From a checkpoint of a small transformer trained on Wikipedia.
Size: 8 layers, width 576, 6 heads of 96 (2 for keys and values), MLP 2304 squared ReLU, vocabulary 16384.
Architecture: rotary positions, no biases in attention or MLP, untied embeddings, some layers without attention, gated attention, capped logits.
Training: 530M tokens, 8080 steps.
Each number is 128 + 24 x the weight over its row's rms, rounded and kept within 0 to 255. Layers, rows and columns count from 0. Numbers have three digits each. The size before them is the row's rms in percent of the matrix's.

# layer 5 MLP up, 2304x576, rms 0.0425, rows 216-311, columns 216-287
088:118121116143159107117145129132131110074160095136091152077116112094089112105140130145138130151173153116119112099127118115157165146139116136143144126101137145176116101133102117129136090138104110126096106130122153125107
100:151139120132133123122106125124096129161118138112122128151136118066134162156101101149141116113119114156093153126126155133118119123103155115125132170123122121175110135089154076069148132104089156171158137131121112144095
108:097131129129121136098104120140132126119192033114156123153177152145133083169121129100148109108123130138114096146156149131155175148125123138105125147130132157160103149145128164102177122115138154140143166129155175144128
099:111136125132133095153132114179137119115080091110116109107186113135157149142112119117104117120091145196113123130092145144163181147100141157180142133105137120113099119119144093117158113129107132141089109165096134135120
086:120170089187160118150128138104086123124140155120164092162124137092080115164125119118149103092138144105115089146133141093161138096173109122128119124126148090135116138152108122121086138118123168144126155121111120158136
103:126153132122148155119093170126112125104087150115124129095082124128148100121152146132111117122153153143096086120125167131090149151147120119096146165155163121109121132143125108065127151110131116093137141084093155108106
102:096174181152133151121164146144122106120134109142119104099129130121118147137128156135097113090173104132118089143145148173117103160150124149137088165121131083132154125113105144171146126130136132152145147129107165122134
092:142088159131138114132179110125119115180143119129131170146106082126141187127126149121153147142117114136103104143131112162151138122144125157096171150131102105145098118098134108099132110164107147116119156134126174125097
103:171089105119118130119117133138116151125155131136123121116172139122135130115175150133120124169139103161105120170157140126134168137118143101104150133158138111141140119128149113118126117144151096116126126143110101118126
101:166154095122161104148144149142108105095147138161077160135188129120116142164144158110140140164170116113124112121135089138148105091115127173092147127119134123139089154173122140136141087154078128137122140125102158164134
099:131111102130127134098130130117097111141161110126119153174140148112134134162148141133055129097101124116143134126093155101128119157125111100113136144173138107121110156128128147122119129120121172150116121126197128139116
097:136136124105101120158098134123125142107123088148143116139142107088133115182142164165123107105093173113147109171144100132139123098148148152083181084175139110109090118134107131142148128108096107101108175124142126124105
096:109088136139182139127153125165156084159148099079119123135113121077169070153130169102110139104131175117114106103104135157103158167092116147146132137131119111132145136130113074148113093148111145078117113138101163114135
098:152141128145135130112099182130102140126116162178127147116127115128124114161121166119093129125140132122095115112176148108158145110155107131118101144147124103137140166165121106147135091120113154118132127106135125183134
104:153128157098140143137104153154107136048145155128144168092123111081127108180154112149098135127075133115098135093113120152098166107171122106142158124122162119087181109130130123101157141126123091083140126134176124119123
102:112120119153150130144123166164131126107140156151102149144105168131114125121104134136149122126181148112157116166138107129077159143138143120137133072140120150115076109130153078125139109111116171125107165122116114115140
099:142136104136142108137130124104109129154152115112074162123108106132120098118176115098129115123163166150112122125166103122146101108095163151145104146109144094137104145125063106079132129141123169114096175145124137155139
106:100077098106113123136214143161139125109089096123168112143097107168102130156144148128105088116126138124107156134111151093069131119161150157130095126150156129141100118135147110078124118188113178030121112095084089128106
114:116161107131129117096142183179137108139122133110135174130120140128162143133160118152087146150107139093160125118101086091109096102159124139150136103120142151117148120114076132159142120118100108121135120127102122113135
095:123174089134158133136153107173161095165124090126148132150169133121137118149172118106118115120116150154155126107160134067143130144117107098135126127152102131139117138145106151137087129139174125146085113129117153130128
108:137090106113176134113137156128082132142198189080094102158138128118126132135176141091128139128107158114069178095138107129095163132134116185158113113143114140112101090142157102149117110130108174104110142122088119093174
092:104093113123144109088111121108160118076130161125132138108163102108112135129133123085147116124083118142125082114128125148108119111172101141116119176154131110139150122115122107145132138129135142110123109122068099110109
101:118146124161144114115134143110069096160157120139159129159164141086149153149147124137145108138153158113095112147127129156143132111151136133149128126137125109117134096177139107104122130114150124120160140124117150120119
084:158152108108123175126140173137146088129091097138126127131109168124157095136137149118138121105105137150091109091099158129140133096145133122101108129140144103150107123110151118141104151114126140154083115166142124144119
108:099115079148136104135121073130094120102097134131078116206120168073154113138149146125140092141116111174137128135112076122139135105191155118125139131104163115129093154143066078147087120114106111143161093177148180098112
105:136150172116130137120124158116152113126107155126076133138151135177149095120138146137122141138089101113127123138130117134087119155139095109125186120115126145173144136174141146114131131131109171127071161137110118126150
109:080160120143149111105181125158126138133131092128152113137144130158108127110103116098137082166129170114129140131116103107140160122117163109129120138137174132140111111144138113153120158126126068180131156119143157115162
096:118120111107124110119153153149156137111108135144135129165132137131121113117130119095082095108107134094119103149150070096128102135136077153143116093136148120094117123156120140176134126147128119136120142122104175081102
095:124099106150137136140128109137127145110147103105109119057132100113126147128135115125147148108164099110100152091081162102119122117104104156140104138127139115200124130114109143137128104128136144131119071157097155120070
105:101132141132135141096145123171099105111138119121137134129142126111166149119122158069138100105124150132113110130150106125107112121166120114143118133117192125117090096109087111129128161141128141135123107104088133088114
107:143136125142171113147132171119121114127094148107124091127155075140065123134174153135105116159124100135143154099115137092128153128129133107162134165119130089134146087128154131168151124109142159114134134181151125119114
095:120149107125162111123131118192121117142122153150137130086077119102115137133152098123112132137160178135119095059143121112143133128147089133102134183151142145118128104100126151115128151123116191124130112156180106154118
107:133156129176163153155119178128148102112136093119100147157138143100096130138125147111084095127117131135121121137126133125100112125148150158121188106090132153137146122117108154136123142144150142125092106166142152159177
095:140126117124157107063148153093153125115137109095088093103092103119079103114141128106105111106138147156100132130126119110122136102151094127110135093127105088141095128158125098134088120133123146122104150126167148114135
105:115155124150166155121146171143155104136139138107082110189098120144142126174137133056130125164135168160136149073137101124135158102146144095105145125083159116166104149118134112125101144133161173121120121065141124135127
104:150077119092174151163149142120131104106156073154104125139103146142123141153184111112117147150117105107095106089140136154097127147152103168168099108136107127131099139141113126120105126117116107119090124135167142091121
101:113145118170149089085146123161063101169151112063117128120131154147101103145147123106109114181143116121090142154164098100099117123109093131161184140171128131140107095149142154149130147110156139070133119100165190193169
096:151137123142124123133101148121124096112093141088149152155127112146144144151123150124116111110072128133127126118153109101083087082144138140122170155153123105121128120167146159116137132123142123076125154162121152128129
101:129159133130157111123133118144130108141127119130100154154096096111137125156109128112106099123102174108090121116147132147117121135172133110140127137125120162131133109164113157116133129129104173130113136152139145123176
109:116125111129153144062189117153094154169142084089130129122116139111113114143140135104163101166111109095128113130142098145107131084142105123136184124163150125114108113136122111135065171123131129100110115082157133151152
105:158165147133112166110150098153132125128157087127155144172110129146127152136138109078131136157139172136166104103147084075127128154105096097103127140109143153134162138124116079111127131097136119127098093119117157104177
107:135114090170116110100169130128116104131169121099147159113132136148112128145126152126136114152162126138118140096146071160111134130145104144141157111109113163160127126174099114115159164130100128145127130156128164192146
090:075100167144151158096160163107118095089157116101122149106102092114102132129127120118109143124145119120174129146140117100128132081100091144116124143120168148132097070129126148110122117106112114119159140151142114141124
106:164137144101129126123194139128138124083145159105111120133114155146141165122121147121167129113127119127117118132160090155116127102110097132099174141150162126095108123150114154115140071124080149132105140122148112122152
093:131126133110133117110100127115161109141103134145150169135084118120115111127114122159119132107095101167156138113114118116108156164168096140143119135099092146136151138132134120117148100171117126122126132125129135125144
090:107108140081142176133153120148142095179156119138130182106157157083129128111121121126111145125139111113095148104127155135108111124156137112126144150137156128092133118092133164132130184117112125124085161161121113127148
099:145107163085149136155167145128104083179119092152141139137131151161095117128137163134151084129107135083102104123174138105146148112138164115137131117116195116143090111143110138110140140154148160122124146153163112117121
104:148144111150135097129147118116140103136115130056128158157116125140120132144144142115129142160149151151062126153115051095136160124138148140136137124154167145121109105143129104146134164132138124099153119154144124158185
108:099090115073133077120137161137130127100096133137097137156097148100086121125116111124138128086113121142102108163135130131157172124140092198082130156112128128097114124123113109131104097095116123129132130121115123130130
101:150121108120141133126127134134108147089157131093090140154093114113124124128123133113137104108165127122174126145120126142103140130137105174114138152114148147156109137175109101141124131108091155126141107133113140136109
098:111185130127149091072120125128108161095141144112093125161102122127088148120150116140132105168147153154112108135152150111092119138127093181127111155179128098174123142111141120102138094073106107099137130160169131139152
101:153086134134140110151147126147129157133068125119098140152108157106102148165159149159148115171148109142122126108180126136150147150136101167156137108130141111102077159127114133143072154096144124112119188154147131166134
094:136114126154185159152183098148094143109154090118142089100128136139135116122140139072122123168100178148119114123140136184149145138124161129160130112118131134178091121137128131110121133097097119120167126127112144164084
090:148117122125122116149099125098136096130143124144118123089144157117143113116145100123130116145058122171088128137103154148129122101126120160161131108167113119112127134133061149156125078089054108089102122115146160140143
092:147133119122123118164130126159139138128137115164099131131154107073145132127127145151145123119092137165086168150143144157146128139141122170137124108101133155127131094165105137146142114132116098121164151134129142148163
106:129119164126129079148143146177116121115137156095125137124107156139120113130112138140117102136128157118137127096113160135081119160100123135139110126114136127153154138111104111125131131106118155143109148130106115154136
098:122125155091139148104173167136169132091134139086146120076145107136148091142117162110123109145144135145147153127160125106092156113189109111129147093117138122168123154082123152123122107159123183117130137123163092187142
091:101095125153134101126186129150136129132139173089109159086150122113142146134164135107175140112105087166135145102095144152148140134120127138146160111118087130125121103109151147110098113139137110143091126145129106123147
109:128117158096138131128093128142115130158146150079120061158129156136121125130178185094112095119132122160132149188149112173095140151164115085115151135186184133132129108103136104122141130147183136135126131112168171161137
097:128074174122191151121141143136085116146170134118124166135163110162117124138119110086095089136116169145119079109163068138158115138143130118092129122124172147136147141155135140117149152069110126149116140133143136132159
105:131078170146147133098123131141145110074179127122127113129167164137174173145105128131119096129097138099146105136167145115116139107177132146131174113167145147167123154165134142095116131131145114107162155158142135140141
096:124136127127159151083130152179112115138118114084135154137104105157134145146148121088141122091103133120088137143167145106136142081168096101140170063114150132088129132095108128115095130125134156087118120102104119147118
116:116119145095176167109133106099124124130154152133147131112114104132145143100157156102120078169137154134144163129088106136083139122117092143135102100144113115138128149106152100157160131132122179092102159081118079138072
096:116157133150129093118147107122130079100153136163065154174150156151111105132115119173083116128145116127154121129127144140144098156120132140122151132121148109137120134151153073131146172080131148145135148107091121146152
106:141096136138137161104162119150114113110150096106167137141152177094111149200139159142050135130106110133133101105112142154099163120120133140157166100154108127141134113145177138152161148105084150119156152097108126161148
089:155144134125148127130097117130097126080117124087114127095101102087120107129103145129143112143105151150164114124109145157151167114173111157154177094173161124194136073118143110099118112138113102118115111135136139152149
089:110152119116153155078139149122142131094138109107137165127100138150173086144156129081112104105128114170137130079109123140101145156151129119155119143126139090146071138120121132145148130141114177158097089185123122096090
109:099115145117140116112131163158109147157154118164115110117126121146126170163156147123143152116179133102115123145135118130101144118122112149153118116109162140142171124096136113146110108118159167090110151112141101121161
111:147118123120127140111151108115123099129108101115092082098127144116168109136157139080085062162111120130113153140105122123136083091143164149047154142131128132126069109124137097107118114103115147103158106126149156120125
106:158145081153129125086114126149118095095119113100170142134127105165155162114145121139070114137125124148097096152123100131122125128147137110168153123163105126173147117145137103155144131152161148089141099136152082127125
107:123163163131150129149125170147099090139143111145132161134141132128139129162114117108110105126173154143151103141144149155098168074140108099171151175140128138185146098175156143136137119129125157127097148124113092115115
101:119104119121136123093140156185107091142113116109151108089140128129142147159126121133123135140140145124110103122138112132168135123154106133118140051162146109148161118146122092154102146121143158135122145135098137122155
109:133110128105121133128136171175139168126146102148126170122151109152114119147111146093111115156154166090110116120082097132118123112144104129160130081145104121159109078153113097144109124082101128065108130091091128111154
110:151135143119120094158160133119177062129129147129142130146141138081116108153156160106143132159174096148124092125127156131133087160150100174123130143136145152110119136141133103153152123120132141124086133133113138155102
100:114134138089106158144101110116115117131108145125130138127132114113077098121157199127120142099096111132124077105138142121112143131143137148134139161117092127117112111130107134115126105099119139134138151110143130110098
097:123087149138117090104090165106074125104127114167136126093122080112195110103138156133123159181147126129098158131129143111113149124168107080093168134117160157137149089137157101098141121165125126112145143153091098131083
104:114080104115142119101137132150118123089166107121137148113131095069130105138187117125139139161071161115106096078118138128151132123142091110103120153168148157159139095147154110124134125112074149098092131117161118132128
099:126112154118137090117142150142108141091170126113131151159106121129082101122135155098113150159086174118158155086109075076103151116119082175136133151110135116146129137143113157114145098089080124124152142131102092106131
092:139133197172154134124113063140146150088155120118133135110170114110124108121120111095143140141173190138124058152114137117111169098122133142139141140140123139172115123134135115139154137126127139103123111122134118198137
098:153147087158124139077120135117099107137088134116068121128148173127151090132163153147153103131110163116119165132189136137143079124170154148133131099143151107146127127120142081104086136105120137143139117137156142112158
104:137144139129145104142165123110109139108114156109084121119110112154115106172094137114136105134144148128129137192099156130113109141130122151111148156106121100092117072132139101096129136134128110129126143107108140124116
093:138122148044154109150112141132134147172161128149103152160106168121100095111129151109078150099098134135098131131174069140129142120122144115126140130132095122148117104150118130121137082089107142124085136087160110115154
108:107110130075131116150158165139137092128137074111149130126133132140077153112106117096111108123102124107131125164112153080118127089140117140146116126113137155125126109148164129168115138114129122082119115129138062139115
109:069126150095180080109166141138129129103138130105126128101103129140079171117131124111117150178168170127150125105141091086141093172128083179126151079108131175145136114152122122169111131089117149149091130145127137129128
107:167102165132139092151143166124126152108147129074106153117145127124146166153141115125107118126107133103152154083158148107128157105160124154105132173186177121144081112118157105123133098139104130099141146169108121101111
102:094142099129136138104124120176164113122086101113129149114137115128139148163132147103150073171155168141140117095123112111110133123134149118139114122128099130112140122134152160118143074129152140114116108147153126144138
094:098108126121122149129156149118087126141091109135149112179119087132094136139133122103108104135116134124090098148134096126180147112131079129124110140146127122154098116118115097178122106073148170087147120094161185115133
086:132129103167148130118127117116118130146147102109163137109176123112159113145129136112141133148089113195127155144113145122133132145106096148109101146172134143163128107155107173108125116163133143087123096122118145155096
094:125141152132149162126135094136125120130135059138160125123162163101152124095105178133132116166137159124104112135103153139127160107115156128138132136114149147151117091165132099121102120162112112138118101138111129124141
089:142155123096135155134160130126133100118141097139150081138145145120123129114110133135101138121071116110136118117127152161097107109151120142128120120127133117140113123109110086134118145091118179144154075139136144105116
104:098145145113139181130172145116113124153170091128136178121141121109132125143104120125145117166108163120119113108120104102107141129124120129160102154140145107133129130194129127173113121108087139125128128169076143110089
088:135124114156176100108107128147157151092148129118084169121123121148129119124152162120131076164150172096071113092141100113105165141131146133140132138113108127115063145117052127128160108116158108137149110146105148137136
090:150102127123113110172134163141125107138139163104141111138071125170140121129141131163124101144130151123172124117104082140079127086138126155117161112129173145123097129141097140140171133134085163095152135119134121129101
097:108143107138143144066125138091128115143147142115123119102119118129153176158153125115112155155147129117111093140154111114116167138159142144089144117158149125149147107095140095163133105142117182131130112115138107124127
094:107111138080150105146154115120158129167127165112083174177072087165129124107174114136106119114112151153154129148138160139150115125149115180166100095163115133113101128122135090110129117141119144097094157115137150155087
097:134173125142128132169139147126121141115147158140135143121101129120136141120161126130150086162153108148135164107151155122150130150151106106142150157148116142109145093194149131135129136119149164101135161069142117097111
# layer 5 MLP down (transposed), 2304x576, rms 0.0385, rows 216-311, columns 216-287
087:081128101096097118129092113132141168147121132059184148134109104150111120132135104155140110115126135126152126148132128097126106142108122169131106133135110123132107138105125133132093162121141122101140146118108058138127
099:128102112134131141113096132138140171148105137158114121162111126141130161110153158122089088108135126104109097132123130138113118154139119111100100130159156125131135162137157068102124077118124146166101074150156123124134
110:113156115135108101115081141092156116106125106135119107152140165161120154109145116107194155088165091107148098079148100116159138154098102115127148105088133125095112102135160119096115111156131109118133168139121089153098
102:147130113127110134072115122156131126105099141173150118122097169135146132129143158095133134139154148127108128176129126103120137115155109122102121095131142112113118118124090135129124117098105128111113156069124140116137
087:119097197090071147118105105154131131118164122107171192122143094140100119098125138132155105140144121128175152138127157157140090099098106119088113127158110193113127100196152089103138126110131072099124158169128105097115
100:145096108132147140137125180113106150141128088148115127098156127089150152138123111125125132097153133142117152109111154106118131119140106091129144116141148086215146132137145145116084133147135131123102131142136142121091
100:146119131090139160135134130128121106192134137149115139139145126104151133116105135174141154115115132153155103097148132088163091114135131072122166116118166077124143129142136136087109129151136154147114138120116079109111
094:125116092172102142116113140120114146132142111096125089124133115137126122137116140109131145114152143119104144110142174116148127163159174104114139116141145127135098102065150165121150121108166132160130097136134152118138
101:157123122149149150117156100127101134128136135129096184092099136102105099106144163103150142134107106163144150103118109126120137165151160146144132159149165137156123094141118153161149132108169133093153148096138138163116
102:148157130128082112130172124143171112133092133133138139130148125152097186147140110135123159148102099137139114111127149113137071116090086099121109103123130104132136137126121127143146098118111146130115123143114122139155
102:175106140112096103122118152142148111095115151162092107105108163120159120090137147151167108121133124148079097131120137164139102120145136134101149095134128146083095158096151154115085133121140167115120096154082095130168
095:083107091156117112115149116092117118162131110131173101119132127128090129136128118121109133150143098156158101124139133104091137152112147125114153162153103123104143110107170120079097156139104095124147131140158121112105
096:146135134135112153147138141093123118114136126085139118131136146136137072106122103156146126113165135110107114157159122124137138167148112130122124121122140165157154128129123164138158113147164118178121154123150092149133
100:082108142149152138122140099103107183096148134119130108146117115123152105060133110137150129117094174147146132113120128170120174155081111174134132149109124133152111103131143158115168117155115129101160107089130141128104
104:083110115152152102094170112160149122171119106131136147102147146082144155135101167150138132130148111128113095148138192140148119108138140146179093151102095120112114116151131113129101159106141136112109109112130132165151
097:104082111100114146169138116120170100136122152102102145119113106152114137120149132125180171169138150125115107165138093128162129119067087088118096141109078116078122126131121119107140176146173151112164131130126140111116
104:090145089103117122148121127110154116069106105128113139121136150150105110167118101151122141174188076119110088142117133099133109138128122123141153124156125177130118170105142142141065132102146086166160154168195155113153
104:150109087108165169115112118071111111147095161146106117113172170105145116088122125093106133145138141162106096137100159163143147132124133164128126152125140108181121127144162196173136124086139129160148116118110124140144
110:127094158155119136140149115175140093136101179138117114150165100154126175094174104116120137140107102135137133101130178159119126113108132137147128118104117089101145156084111113134128160086155171108133175106107097155125
097:090092144095132092131132140095114139127096114144105092096139088129128119125072148112160129113164140104142161139127088141128101122127099137057164102134128135100132114100137123095120120099118131097154109096177173151081
108:104102131118111131111150154138150166131115138125158088149121137134141128140189171108170109199082106098162148149118117103151128127126153113130115098101138158129109150125106145139156140131176202090105145109168153051097
092:133135155085175205117092127140096137122100124161102133127113164113118151101098088112108149145116141130133117133122130156099119132108135148148087097133160136128110172136162109107124152120148115107153135120152110146129
099:104129150141110144081106125102131172135140130125116148099104138136126191097124110131117117092155121148105122166088109149098137145178143132110125174090148103156112137114141140137134112139064134115129114147127112147129
087:089152148124154125104108098112092151087149142137121099150135132102152114121178076115101138153100121150146122107136147121063124107129148151140164077135123121119115132131113157108125097096143203133129125120122108095123
106:091087120125181116092128139119164177072102105094125156124087120174123123105140104103171115148131157128108178123134101128126147147165135150141145129144121116096120137180139140110092150107111137127108173109127097129096
105:138127117073144107118127158134125168114123102126115131144138104087105149147179157105163148132100110161112143150111119112128145103130159136139133128097089115125136112139155168124101148107099149101178141145146144097140
105:097113127152152114122127120142098111126121098150087156140141142115086170122090083132081117114172124104149152089121107181124176114126151162127125133100147146126152105176145116148134125135093111141166127087115136152155
091:119116118152136106167115110132115098114178109108121132117132112138144092106106140116139164089162138121124164119136126113147140140121140117133192128143128200138146080095114132096116140157147146179162099113140175119128
093:121123099096159131155130159102129154138131079160127135147130082164108174141108153121133135107101140147143111133146169121144101144132142179147158157163115114118142113113146124123154124121116118127091137125166138116086
097:123141137128159136174151143128087105134136087111146142111098137110151101117098156117119134124132099118122151153108162145147127125129143107100138116134112084162125108143104144121119140189153063125156106162171138129112
106:105089145132107134142105133104137094149126118150166118102171134128133176108134138135163108153159116158159165131148087131106151138110159109091094064115148115117100121090087108148155117124154118161141142133097113116136
095:144121118109108140113151139119123123121154160184151125153141143090119134094138121114129162125078114103128116098129127153114103117139112119150174146152177151152132159111097116151134108114134148164145123113144113148134
105:088092119170124134141129127103117161119085112118118141127109122129129171123160126102106077143123120095106086088137125196123116098106133106096167126146150111133101180160116133128118162146148128097141117164140135133120
097:122112131143104164142093134081116110153103145098148127113115143118176170133113110114149129110167096107147121118121126141087130123157172099113136107141103172107119121092167136132132127150078100103145165145109121163116
104:142114087107137111105093119133103160152134129107133135088098131191161148111150044137129111087126147096143087107167130128168118126116090171130100156093133167124076123163117142138141135087144141142082113122096132117144
105:103103109098124146111140146113133134148114093187120130164094110144122127158128129140167108104089134111119115125090143131151090116175127123129137164146149100133117141093127152168126145177164122107130087114148138138130
103:128105065163190138146149154093143140115122164091144141121162136135138131124107077143170137144127133140123137108106157117118104115160178092149144123132133148144147123128097143150161114137125120125116134130122134129138
099:148124103130087108112137140143124104137132141102179144174111148153103142104119126182129115145148128133117108145095149128157147152152100109146110079116106148121117103137094136082135104154148136123123130161115090127128
105:150146107136121150114140105129105129185137091108137106153119152154111128141095130113105145122076109127108150124076120199151134152133127088124132143075179115094130087099131179129152117147148123161148100126134119094166
108:135107121131110128120165128134133118122101176114146110116130112140145152156106079167100103149139159080156104110150156138111116145137123115133111131100109177145095125125115128144106133152182170145142128132089114116117
105:146103158144148135146131133107101126124156164102123183108112166111172093147142160164124111119116074061126142124107100119127076110138152142154123161114110130121111100132084111130097136134152145134146131062082139126113
106:106084112152154103099139110123144101138117122098148114094181127126141174116113153163132169135146123135156143145060142157116120131137117151111152111146121089145132173141181168142131127141128096131152166102118115122109
091:153173135087085149145125083119080152140142130149097124114156153122141112158112172083097149141113134128117118142153137130154127160159125119121100134140123080152157175124130126104085114126099136142082143130149142109125
106:145151108145158129081158110136102128158149101153123119138115162160150144178138085119093126140130148131168116101145121097102079155178138105128101149125167120129097136095092133114133123133136140126116098143119084123137
095:155053117095137135142088106136160145129119130169141140137134127087137092100154093111125131098138135116143059109171156135131100140134097130099145134110081150152137102152120147133142095133137152109128149099093102125129
089:126146141170151097129115083140120133111119104139129055142111158133153140141150118158135123099088137140155131129094120154111165133102122145134142112102129116111150138154142131147106094115125145174140101128135126126131
100:169098122095117138158122151125107131138145150137157140115134137150117179104164131139149141161117102080135114154123114146141104164119102166147130111133158121100126102086132091130095133129187108152095125135172160127090
106:103157089086135111135138122156109121142110106132121140143162137079133083169150171166145153112113114153137140064116143166162122107124123123129150160101167156125143100116128141115168099157110161102075122145114132124177
106:092129158156126153124086151133094157148146123108132152121091128102083165160099154113154113091127127125088128147130093092109157121122143183117089166123137108120119113129162140145164151136115129154114154143185161092110
098:090131148115097138115138089138163081127097171147122111133101114117143126125145119119119093095161132140119093105175141185123135118152124116112163137143128123113115160152115119106153106147144158135169131084114136116136
097:094179123099124146135171122155111146097138095148085127133126129082107130122135076091111143094153165133136138130114120122132166147090134084130134155144174122101153107119118132088121145135122089166093100140159160129151
102:107149122117206106135077127121098156100133156140121122168160101077141134102111119125148120156166099057151109117155127113123165147120137144107133109133139105142136135118151133152206108114133130122107110149098123104133
090:114150141115066108124078164123161141113107124088083166112132116123163108134137162154110135121120147092126137106136154070157112144144072117120087103131139110129170160133112130102121172151122119135109142152156097097180
093:139125139117096157126139131112091146118110134150110111139127125135111131122146104095146133201143108105116130136140121147181104163154120081132157123113090129133148056158140154106138113138112147096090153128128117111179
091:115134108137161161065130166089103117141154157094152100156136159175105078153132161130144116150127141102143096130160115108111149115134120119151129129142142134128137148100113131124111189146150192152144102156150098092098
099:125112158103124100125109129116165070153173121132133130110134095140120131133148162076125079189107172134088121128111111133116116128117102104158182137115095163079112136150106129096118156108128139164141181116188116154098
100:096139164118105130161148136099131100110113136153107146145152134075133129141160188120127141149124141140159117112109159157134128147137135175151141129145125182138137140167109115155139076115089101177113136204149149147147
093:129112142108140111133129171096160128123135118127141095094121097096183149156107113118096122127093159127131132117125117066089131124111120137120130100083122109147162130139112125156094110114136118152129123143128139130107
109:133133145135121147150098144136132098126069151129103156111144147150134115061095139151124118139126127113139106156151118142123115091124120102151108183114109107126142123093152167130149099100145093111109120151134141127152
099:146102118122125129078124098129150110092125174129133090118126105113173092084126101149118130081135162173146158118109084115124147122106131140170143105107145148137096142154098130125166105126122121154143125131128155109139
107:104124126184115128112103103125153138192133177101135126115173139151146129138129140122099111120117119115098100144140102115105142155113119123135099124123134101116134128119177127085149106175129144139132119135133144098116
098:176089142137153184167089157123109112132128154134135111123070108100148116117165102103090127163148116117180126153117108136102128075116145132109138130109140097136189143166153124125143145103171122149135113140124067145103
111:154096156140102155140135165154134096090120109133110097109114151162132112166121110128124120111128133142143131124118162156139129124144104109115148153132136141131159111115126154113109155133105097149094100119114161135128
097:138106099126124096138129098139148127133124134118116081116137122148119149137124080163134134135166125125113100132137114155147148107125134148086112132142089155166161104178130190122141149163166085123151113086124116158142
105:146121142112081134129148171145148118138093093119127135144096123120098113092119122115131143130111137127103115124124100122103123168185119123117128162132097117117146070143103136141118164156111176091121172143133148121108
095:062119111137117125095079152135140134130147125103110145115115082163160171153158153100147131118152130165123153116127193118106135164111144154116152088114125101157144089129157137120149110151063127116128121114107163182130
092:092075116065112159153145151123142112119083149121115126164163110094098172150099178138152145142130098140114137170157140115149101097099140128105131120122118064125139115127120104082140159097110085130171137117109171149113
106:137126135107100075106131128129115085142111151119136076071129147143126164120139111143152109184129089120142136141107119101121139106124175137108143127148149104098109145124153112164138091138127106130150103072104110166094
112:135147088117056139135137124082156081116176104110101116135134138177109146133124153144150118123193134175137107134086150124164141106161120154124121102107108088119134084162125094165087126186131096133121141137149106162116
104:083118144116102091155139132101140149106127126112103133130126117118137134140139128152119161158104140101132105097134109152115097114089118186150108107163172083110146139137129144103132183112103132140112156118129093140083
104:154115108113143159128138118185170128128110110145115107132127130119120131109106157142133168148150120146094127111131128146116136123138132093096113130088102149116176138103141132109148105143083119118139147168158114092149
102:153117147131149159123118129127135157170120142142134103123180143080169168158129133148086104114156127154115097141127140101187133133158153165144130133114074094089137102114120155118126119126141113141109149114099120160111
102:154136120108131133101124132125130116179147124126133101134111114137105100148157138097119122133135153128118141143089129111153134132135154133113165107140141162093146126121169110087115128159119150096121154134110098108159
110:146128118107133178132134113138102125157156118138140108127149128160133146098137133147127130097138173107119138145111129150130133141130137115109154150128154098123140127144127110173122114174105103080101105106163119106111
102:139091118155156129116108155122102136121148113145129096149082124117173120111156099111090141117108128142159164177102117153135169155118129121123105163137203159118159100114139106151087113074106100135169141106155100098089
096:125072147127132146131163107140155119111122141147172148126130123129141129122102112118125107139087121115124110112110129111117139091102180111120107107113095122189136100096124153127173131133151132133108107099143146112141
101:181153147140129159105140128115141153122121125178156139120121125134145114137112145109132144106118150109109124096070088166122168156119111129109143170120123115143102134103133137122163093140140149082140134100108132125152
097:137164080102105145131141132124105151125131120143131102141108169091143109131125135143144132135147118098125120107123116119126141106105151153117131148115111130156151107136125179075167103144113149145143163116154155141182
092:110122093095133124158114149108115104158115133145119120105117140105107093138088151110088126086108110109122172093124113166141102179122182120069132134136145102150125123135104142125119160120138160136137149144129132093084
100:106126131168101138143114102088171146109129142151135096101119135146125158170132137105160117138129094065127145128153119106113130126146112085139125089093104087129167066118123093159146131135139160101098131109090115158174
102:148151131105099154122104120127128162157083112148123167100126103111172116120133115108094139148150119109114093085137150171126173123122123124131135172127179097101192166156161136162111134130094162126121149123154110172151
095:076130139097136118138168130104159165158134136136155124097115120126102101100133104121136084143108136152078124158124148144097178140164113149122115131083112106104154093139122139161102115130136093123140074142132127143124
106:178158143122143124108168091087084112078127162130083163133099096137121153107127171121126161159154132148130117091132115126151163182125118139100121094126137106094148161110136076101105133150129151174098123139149099149109
102:106124089137124131109101065131114105174125138138163107132164125097166123161126129130126138135119135138144147151052113139089159145115176107131163145136118152148152139154125180067093118129166149116133162147076138094104
107:096110174098133145149162115152150140182137129193133102085137130146150123127154135153146149170131110089150095143145138149129125130091116096134127108167130115122136074128093126138168131108101095118133083101161124128169
107:156114126152127172116144147126101068145122142128166112127138139151149160137142119138157131136109136084118136125112129137100138177145097090123130133109135102128091099086140106143160147124127163136063076124155120113144
096:168118163105139137135127144136100110147132153139124156110113154120125127109162117145136126146113118111117111105114104158098126085127132138139120181120114107097122147154185102119115121139108170101105131117112110103131
089:130109108130148132142142089136138120128136108153103125102132150118107106155122115114067106173130102081095130148176118118119165119143123128125142130099159122130113161152122115116126162107102132117144112135126142119132
090:108136095124157138103106141137158081196128152119138174161096139098143106165167104148107141153114102126167128103082134144150146119163141093121128114155126105157121170124099133149114067116142183149110130127113116130139
089:151130120164117128133145157144104103134139176134103184091132129172165136128130134120118148121122152127103134161139116130123146123126178131139099157131115117183134165138095152146120134133100121095125142120126129146144
104:126098143119152131158118103113179118131130139113119093137145133131161154144130124089142126119089136126135181138136073096087116095137133095122139073148095096144158107141125140150142152134102105048115133131107109128139
090:118134109077074138131096150095136146128134136100137158183165147114089118107110154133133105071121113109163129139128105139109054101123121142125121071169098132153136164090135134135139113156148137115094146113118137174132
094:095144128129151134127171118140103121145107124115129136108151113110114145119104112115123123107096180105114142128131103091157147101119164100160119112163121153157129108147141143141109125103153134162152123131100173118090
101:136153151129103130093147109155134143133111166123076129122160173089111136154088154133121080118127104168139136114107119150125138120070136179153109140115103144114095133135155146144103119090116104137125166095146160146096
092:120138155114090110151132137112141140151078145112117102168129137094126093143115155153095170070133080103110128094124108127097160126141114172086162124169097124105155142126119131127110139148136116124189115113130132151128
097:138123144095126104075108129075123102110140123096130120124173154164114152112132136116086155135144113101137111110138171123132169088103179124154152110143152158140121114138124163121156113116104104160132093131121158157106